config = dict(
    n_layer=13,
    vocab_size=816,
    norm_place='pre',
    rope_fraction=1.0,
)
Each number is 128 + 24 x the weight over its row's rms, rounded and kept within 0 to 255. Layers, rows and columns count from 0. Numbers have three digits each. The size before them is the row's rms in percent of the matrix's.

# down: layer 8 MLP down (transposed), 448x160, rms 0.0758, rows 404-417, columns 0-159
# gate: layer 8 MLP gate, 448x160, rms 0.0755, rows 405-417, columns 0-159
# up: layer 8 MLP up, 448x160, rms 0.076, rows 405-417, columns 0-159
down404 101:124094162092153136137135105119170073172141163144127121145151087112122116079116127107099088152129178147148105114155145146099120106088141134119136128140135083174140082110126109147143128118118130169143155096124120155122137140179151118100109107153180135120131105099107129128108146152088092109093107164077141106139132137112088142141094123134151113104119124125144104149182108159129144145073105174144093137140130139118111136102166113153146144143135139144140141118092122111110132158157136
gate405 096:159166109145169119158115122091126162144078113132164138098106102114105152140088145201105134145125127062143160115151144103153147162135095108120152140144116099151113129181158177119157113141089137141137171152121130118131128082115109087158121111135130122175140087136136165107111133105157103144132113120095148136132101113117134111131125162129122122137127112143131150146119119143131128137167175202100118121141134134140119127162170162130144152136139144109134107134123109084119125146085136
up405 098:133163090108104132146125155132154179176159107127129136147125126154155119151210187121121101152153108128118122121131142070120137108100081109095110121133122103136116130113144101123137123127153111123157176123115170131104135133139111122159110163112144129144139115127142074174118111134123100150104159115100159063106123160117093130140141144151117130102180111149152143095143144131109132147111162136103076132124117126131102143153107126168146139092141106090111147091114133127129132133154085
down405 098:119133148142108128156119135168077131083144130147135134117108137094182118123090142136106130113114145115132117125124131103138136159114127140098122120135153121113114125123077103103145140077145073144155126075164091097117125158174113165078108108124126140107148133099107112141156155142079154111152104147168160122127178108145160154111115127070116149117128168119109111142107126085133105105161079126135128147091123129117171123065126149142154138136128157128147124122116159116129142093129096
gate406 102:143137105120144146124100162176149141108163102108142138136167120132148126148135096132120123151129102165147098160087091105120121152160109121104127077087092090146105153169160106160110103127139106148110156143122146091165108087156160166088131139118162131105147145098118147100093152108131124180127116118135120148090129154136145135112144160100134106171117121109124109115120129110142149078119092160128157165164090133108103146164103120106108123145184118124134096143142144148144115105116091
up406 097:106122168092154135185109108137114093132153112096122143155111128138127123123101168143104080084140144131165093122151114141160135095175155147124140131131121134150115116123124145151133140145140145121113132138090145142143148117127144068123142163096124140107109125132117134155129154168181168106149131080074115127103102111121149160128151150098107180121132132174110120103118089178147127119138094130139150041140128129143090107162115143136108124102128123106129124116179120135128114121163118
down406 098:104092151159150110133140167114137139107105124144125090106125101143148125160131092165159121158101149122160081131159124123135131105136112125103126159116132151168142078087177099148141092135152157155162110125152134147112142149145120147156155134141145142146094156140135162138118125070135153127117099125165121129125117176094147174159093128121116101124120145192121132118113121155134092146154147107159110138097130136134135162170141127104123130136185113147148109122119173169127164125123070
gate407 105:106126112123145136161151153124140092128131134104111118114096143152120167118153135152103104170095140149133100146127149121108079074135129169100109096134154128124104190075130165153133142142104112153131169118076111106155137125089133122123077093156108100139097140133107119114115155165156114109141104095109127125081127139138131103095146107123120102155178151164140149150095152148132118127124162148156175108163124135124147153121119137146139139162126109115074113159133176100123100121111109
up407 100:168103130100160145173138108097149163144113144119120151122124127113129136091140105109097118105131130112155086132181152096140145102144110150104138127113139119117116106136138167077120140119105103089157120136132182156117169152114118109140094111113136188156088113138144124145167139123148156138174114128120093120125098103109128104111140091096120171122137121092162116118147145168107148129113153184124108093092096111128116147165104115132118084159171152123146133168144099094134120109144099
down407 100:164123082097129129126108157135161197102122122127105098120138082093082134141113095120137126114108128096112156083165132133072121142078146148158165110126140142141165096143154125156119118102124127164118100115172130128099116156106115150114166124130137114142143135137106134103134138109094144133156163122134102086100093126120158139097096146125111122133094164132133130094140120139129084121131107099118085119100162154116116148107140130138150090131147164133130075108102078138117179101102120
gate408 105:136177146125120138133160123171160135138135090134129114116161097167093117125095112142143145110140108161098138107166123130143175146126133093109150141094135122144132128121082127112121101104142091152157115118127135131093177102130144123139129167098185124087129156084076102148146106132148130153122141125131150119108101069134121122135104146124124159157112167124144145165081111127115112113111140126124112104128132064158077121121137152164135148122127168141156100141127074144112138126076151
up408 099:159137110094123136120112103122126105146133131146166125103098105118123128122113164186059106155130150091141148136129107137142182138158120141142109167076130121126157109124129147109124118117116125104109109134141129139114113110136132115084115136121139131093131154154110125107091110115085171097163124131088117193098130077138115145133128181141116097160116140140109120149107143115147179167192109135121112137152136117104134111128137101127095163084111133135127094115106101189107127159120102
down408 096:101160173170160086106117131158138142106133139120129160147118121120109129133135090143099127145179116129096094136145145137128111133214122098152148155118102120122132133118170124157107116107114125116114144168114168130126136125079134126114074131125164121071141137138130102115099127141097101117132153132118098111129114126123105182176124115136113084140139123120125159098112118083130173151091124125147108087085149098118145192151128134120125126109126162079119124160135103128132142094127109
gate409 103:148200170105129121140086122085148121106155136050152108095165129108089143157146125182133110089093121145171150147137115131133114122130126120108132127186134135139110135126111064121144130125162112128156125141155183118099137148155134117172130103148120095148151183104116131137141141137144100134136133117120105131138140132144082148101174119072176115119104151135149149131107120134121136114117102119111113117126109155093129148134128148101130153113092177117138120130110139140150111147149137
up409 104:137149112147156112151124086117165166107133164106117059118112152080082135140126133154167098121142120148122133166135114102103105130097094075079086140119122121134139090164084117108143147112103113127145134121169101157095145134076152107108134134154141125107162174109101111108146151121136126162122114139090134096153123135141136124091139102108176134120120150141128140136134125124136111115127136155125092152140135121114076139147178139115070104148104121109100120138110114134166114100093152
down409 100:084111126096122158119116115096151124131178119132121139131110131100133117119122160106143142118108141149153107106126109155139130098142129149110103149104104135113117095153117135135132144160122126103125127128085045137122172132153133126128127119156128102085107140109110124117161128099109126098146133152072109172087116084064136098083153086128122169133119119174143120105130106103141133152128100132074174088180147142101136106119114132090164137109168112124127153136154127110120133124136176
gate410 098:133133147121139141172108151123131099176109076147144141116119074105114139109174121117150107138098145101109175160143116173133142121117182097111155125088124118148156116159150144128123095128167147109163143104107119142094150130144112123125137137103147107149121104149066109141113114148137137122152103117110165117112114113107160096178135101142122102135154147133177086143106115149113143144114160136120107134106100163121095114110109084109112144152144149164114107097156171113104070102151139
up410 102:111149087129145156105095122128127130130128141079172132139119116156099110116109138122109163113164122138107141076118094092108148139117076163135087151121160084125153097086157120152113097104163122127150147164119106138124128098119169168132145079131116123119107139132110122178162174088119184169117132113105107100107112144108131169109131160118127122120128089155154137132131143150140117105119117175102150106155096120152138138137131145148098137129092159085140129138130098144137188125149133
down410 095:135099136141151148149142160149098174198124121202097125140115138093101142138145124161143147159159141128110106133127135156151137106176142125131156148149099165131133160107138099130111140165122169152147085113134140127156126091149137114141120153110125101164112167124065151148146106118125115087089126127115156141115126145097125115156160101136093121140130120141176129121112112103102132133150126092162101167134150156094125113109128099138114166151129140142157125133142154076139127121192113
gate411 094:103128133119085160117102132140140123110125115123142187120104144133145064118155149156146153126076123151144092140133153158089128159154095089134106169144079099111132179149130127109106151109120116181141162136160158135110130151106140116122161140087120120104164137139170161131125132136158174139147167100154067145109116142110127111098123146144150129129164091087120135164146133135156134135125102132114161117148106121116138092133107137119099099148152103149153128122124111138115153145191131
up411 092:110123136116126125106163139171129153184129109135131119113139109114105141096081143097151128112140101131137121130112141126136134074112121152116155122122122130126144110122148119130101108098121092106160143116079161165148141117135147107146139154126109133104169081116139121138057089122146144132173130118096133145131146124144097179128130120122110140160117069169133085100104122111155113142124093103084116159123083175123094108156149121143134155141088081117089134160098140132180107155111121
down411 098:127137137085170140152115122129123138117145149143134127156131116137145174130136120133168120111149130091115129096168150111156143134155123149143144155106144133134116100126150115105174133171109129117142142116115123042096150183099149132106112142130145128129134127105130153156137148081143168117120077132117172155118142116081112093132116123127133120114095129171112168117088091187125141123122117145178159090084144109161123150130158118137167196143115121113135124148114165123162127136118112
gate412 098:157100126133191148138101106159134117136096175135134143108143143107126165148138126117151082111120100055111118141105150082158162119129134098145100105130132126153091154154122105131096114161136083143160102120163133080113090138120127125139117108155125155172128143148119142137089181095137139120125127124137072137118129139164119120126150119097156123091123137153154151149119081141091090105130123102121132120138085093086076128141104150129135116132120128168100136108134110127165118106120102
up412 095:132139089124154130113123129148109130147131104090146182118116129162151166122139104164077182137109139126086124110131098181150075172115118092132138156149119119118132084107159140123129119124121127099160123143106181126165139104137109154119157134133080153140167090113111126086137138110178157123140124120115096136123148153132172134131173128129137123128129109108122123133128126121164156120168143095139142143156144127115091111107071108098184108116169119120136152155148153145109099147111164
down412 106:145154157112146165145124139152161105138127150144129136122109157102137168141117119102103086100143141100125096148098119114107123107127170138127121131109116090171126125132135096141084083122125154123132088143120141127103115165179129153096161097124082149156111136120136084155115151098124138139094139125105122123202064103140096109121154118118140155133137115155086158167118119105148146084116102119116103153101141161127108150132106140102146092156129122124128173152124130145132150085103073
gate413 091:136100146116070149113120124110171149124141107105130128148129135116188096097149171090095159096154148137131165101146144094176127144131134166123148166095133100133101143091177122115102120101135091116110179149133117150140145160132137137132107100123146127099135110116154176089122131092090127128108138134151172117127108161172154126147116124135101106121160093126075119119131136142146131133107089112095150110141132097151194127142113109087122143151157142132134138123150119166153122104145108
up413 090:147116141104115121149148144084161072146121113124133125101146144086144121101125108109113124171097140129105085166074163101154079164135128114127118082093104151098161132145139137118143123122112149138115132141143105150104104098085109065117122111161113119122109134118142199125121157166166108151133073125109126111132105144118103110118177119150152151122160170172143117129147140087128123129114109109128137117095112140118115179160114120102134099111117124119076143146104137145136121101131141
down413 092:127133122134127114117153150153109174112134135135098086127171129122087149153132152146160137139099126144179172131132130148151139124097103126092121125189164149183124104132096100147102152146138101105112105096084127144128135175186102129100149135149136069107129136101115130151121103140137162135118152126118115130089134144139129159116080119136117173120148086084113108094142141136142153127134115098129160104132134155141120063113175144150117093108113124118153110140165173128125147121117129
gate414 100:134171121170095086119137127144166110143146122147130106147076136141118122115131111108150119117125174067143165120153152112159097116137157122105153127159121112139139120079111174132107127110162124106141139103119107103126135121123111068144151108105125060112112155147127127121142147113114108109102085111109107158150116129130110110191150165115110148094109136107118155132138093136082140151116109160144127138073123102153127163173119168135107145087137140139163093139146098105151151130144129
up414 099:135137127139115114133137108070177123123122143080155180105104122140105128143048143109104115091129126109120116114103171156102122125110121108128114127119127129126145133131135087176131104098118137158108155126146102096129097095152130144146183099121105127132097135165123126127161135173188137135119125136142080138135162075148118154117119115134135117111134064131124146125119130129094145149105145151132122162132133139101121094069116128078095140102118102165102089110128154094120143139134147
down414 101:150142125120095124127141172105191091166153136096124162091138132087090127147113164119121171120107115090106110143119159173136097091129134089117115132185132159092152133164134130105129149132126150162149134125144124101103064122161138140165179120130093147120105119164176138139136153121183129107129119120108134128112122135145135147156117126101119181123113103116094130158143112123136130148133149174113144105146139135123113138082103123120139068095156138155119121164108120110109141125143134
gate415 100:143095132158151144150150164133144153110113112136122137113128149129167151158114080144121142138135142114045170123126155164147142128174114123064167148111132095137130123127105143072093125100143159130133133104065153089162101072081153105095142095119128099132127144163135116108162131156148137132152115116119150113138097117109143107139144147093177126139103131105119114111155115137133089111133149107132139127140117123139127124126163147143097086122099109172163128131143143130144143127133083
up415 100:140110108149138136100095088148105145065135119140121130144100100149131117162088124119143108097102144106125099138114116104145146139123123144088163123152096130124148210134107180144068153145118089129099142110134126130143145114132115111100170153125137111080153153152164145118155136137160149169122116110098118139156161132106126158104134126122109120100123105100126116178149127166158110130089135171102149094112130143104109114142187125131118124128115112157129098096156112101132070132123121
down415 098:144104147129079098152124100088115150136110163116184143135130151130117133120135149129106115136162133072154067102132099121118126122102095080185115160095131176119088110094126095105121115144157105142093145125160115105098103124104143137129123125118122117142117078159142128160108127099137107113143116094150107105132140106172101136118125096125135115147130088131109164146104138044101104083159111091141098134115150163121101114140112123142119120117126119152111108155149128146125104101120109
gate416 100:133158132134095097099145153146086184079134135106093121133135135150124126141096130102138133104143153181165139128105161133122126130150143158131132136148097102138153133145132168130145133144113116134139114147158094062172105190146110133143127119139121115097117103142168126133093157111147154146140080101122121181130105086128082114118109119143129125112150097146137176148134078141134124109135143099129093099136156120099154176155132153115126114092147100116141127136139128092190145156132139
up416 099:155151116168138178129134132133110080149140141133106112132161139125147102080153143149165139111131120128136140117152122091109135138108139101127111145142145104117131128150145155105106115098178090102183101087105152146168140123107126115125115108157082155140138095146140124148103164158139138130162141129124116145145137078127151141169166121111148099115078140160150129133159134141136112135133176119143118125165127148139131106135151125157140144124158085142124109084191143102125165063130185
down416 099:109132139127149119192108121108161101140074084164097144093119117144131146094136136148109130118161105126132120098141094119148154143135150143144133174093146155153086132081187117146120135113117092127123146099120159163144098114153132100159121153167153112139108138088131121129099099141117099055066131134124164106121146128145104122071146165114140139151131145139145104089101148131145110135126117124144103125112120119171131109134146128086110124171106151104106136078124100130124131128123119
gate417 106:112155093165110161086133114112158119129141145114167122132116134114113127104155091160113151123103205128105135111154128128111127143102158086079101132111135117134105175125120155103107166103143159144120123141138166116141128137117167135108112139130172099159170141119147122128093135114108118122127105143114096158148142098112205124107117079151158105132142126097092100167149124116142117144161115146133103156103106141132132150157117133120130111163141144129153145123095205153099131153104118
up417 109:127116151128093094157106153127143151141109161150121100117139144136082104135156115074156159153098148109117082126125119123139138141138139095127175091106091110117163109103123127113136170119120147119126112098128131148109135109092117105121151110128116161119111102074104116139162119089124148121143096160133081133093147134154135145081123075122118128135099118132126114135154123136152092154162123111066103130108124086132135147172086104122131075124158106088148105130116137133153075163105093
down417 104:109136105144128170108101099154142123153143131093152125097158136113133162099102140152130157096137118108127107155106132182095121078151112112142141113091110133107141116178082153137145073114143119156157119173161120154107133144121126108095146105132137088146153174119111104132096135098095109133148142070119108116144152174076122093157163124157115175125158107110158094094105139099130126153146129096142108154134094117129138114109144158116097117130145152126147115120146101122148156145118086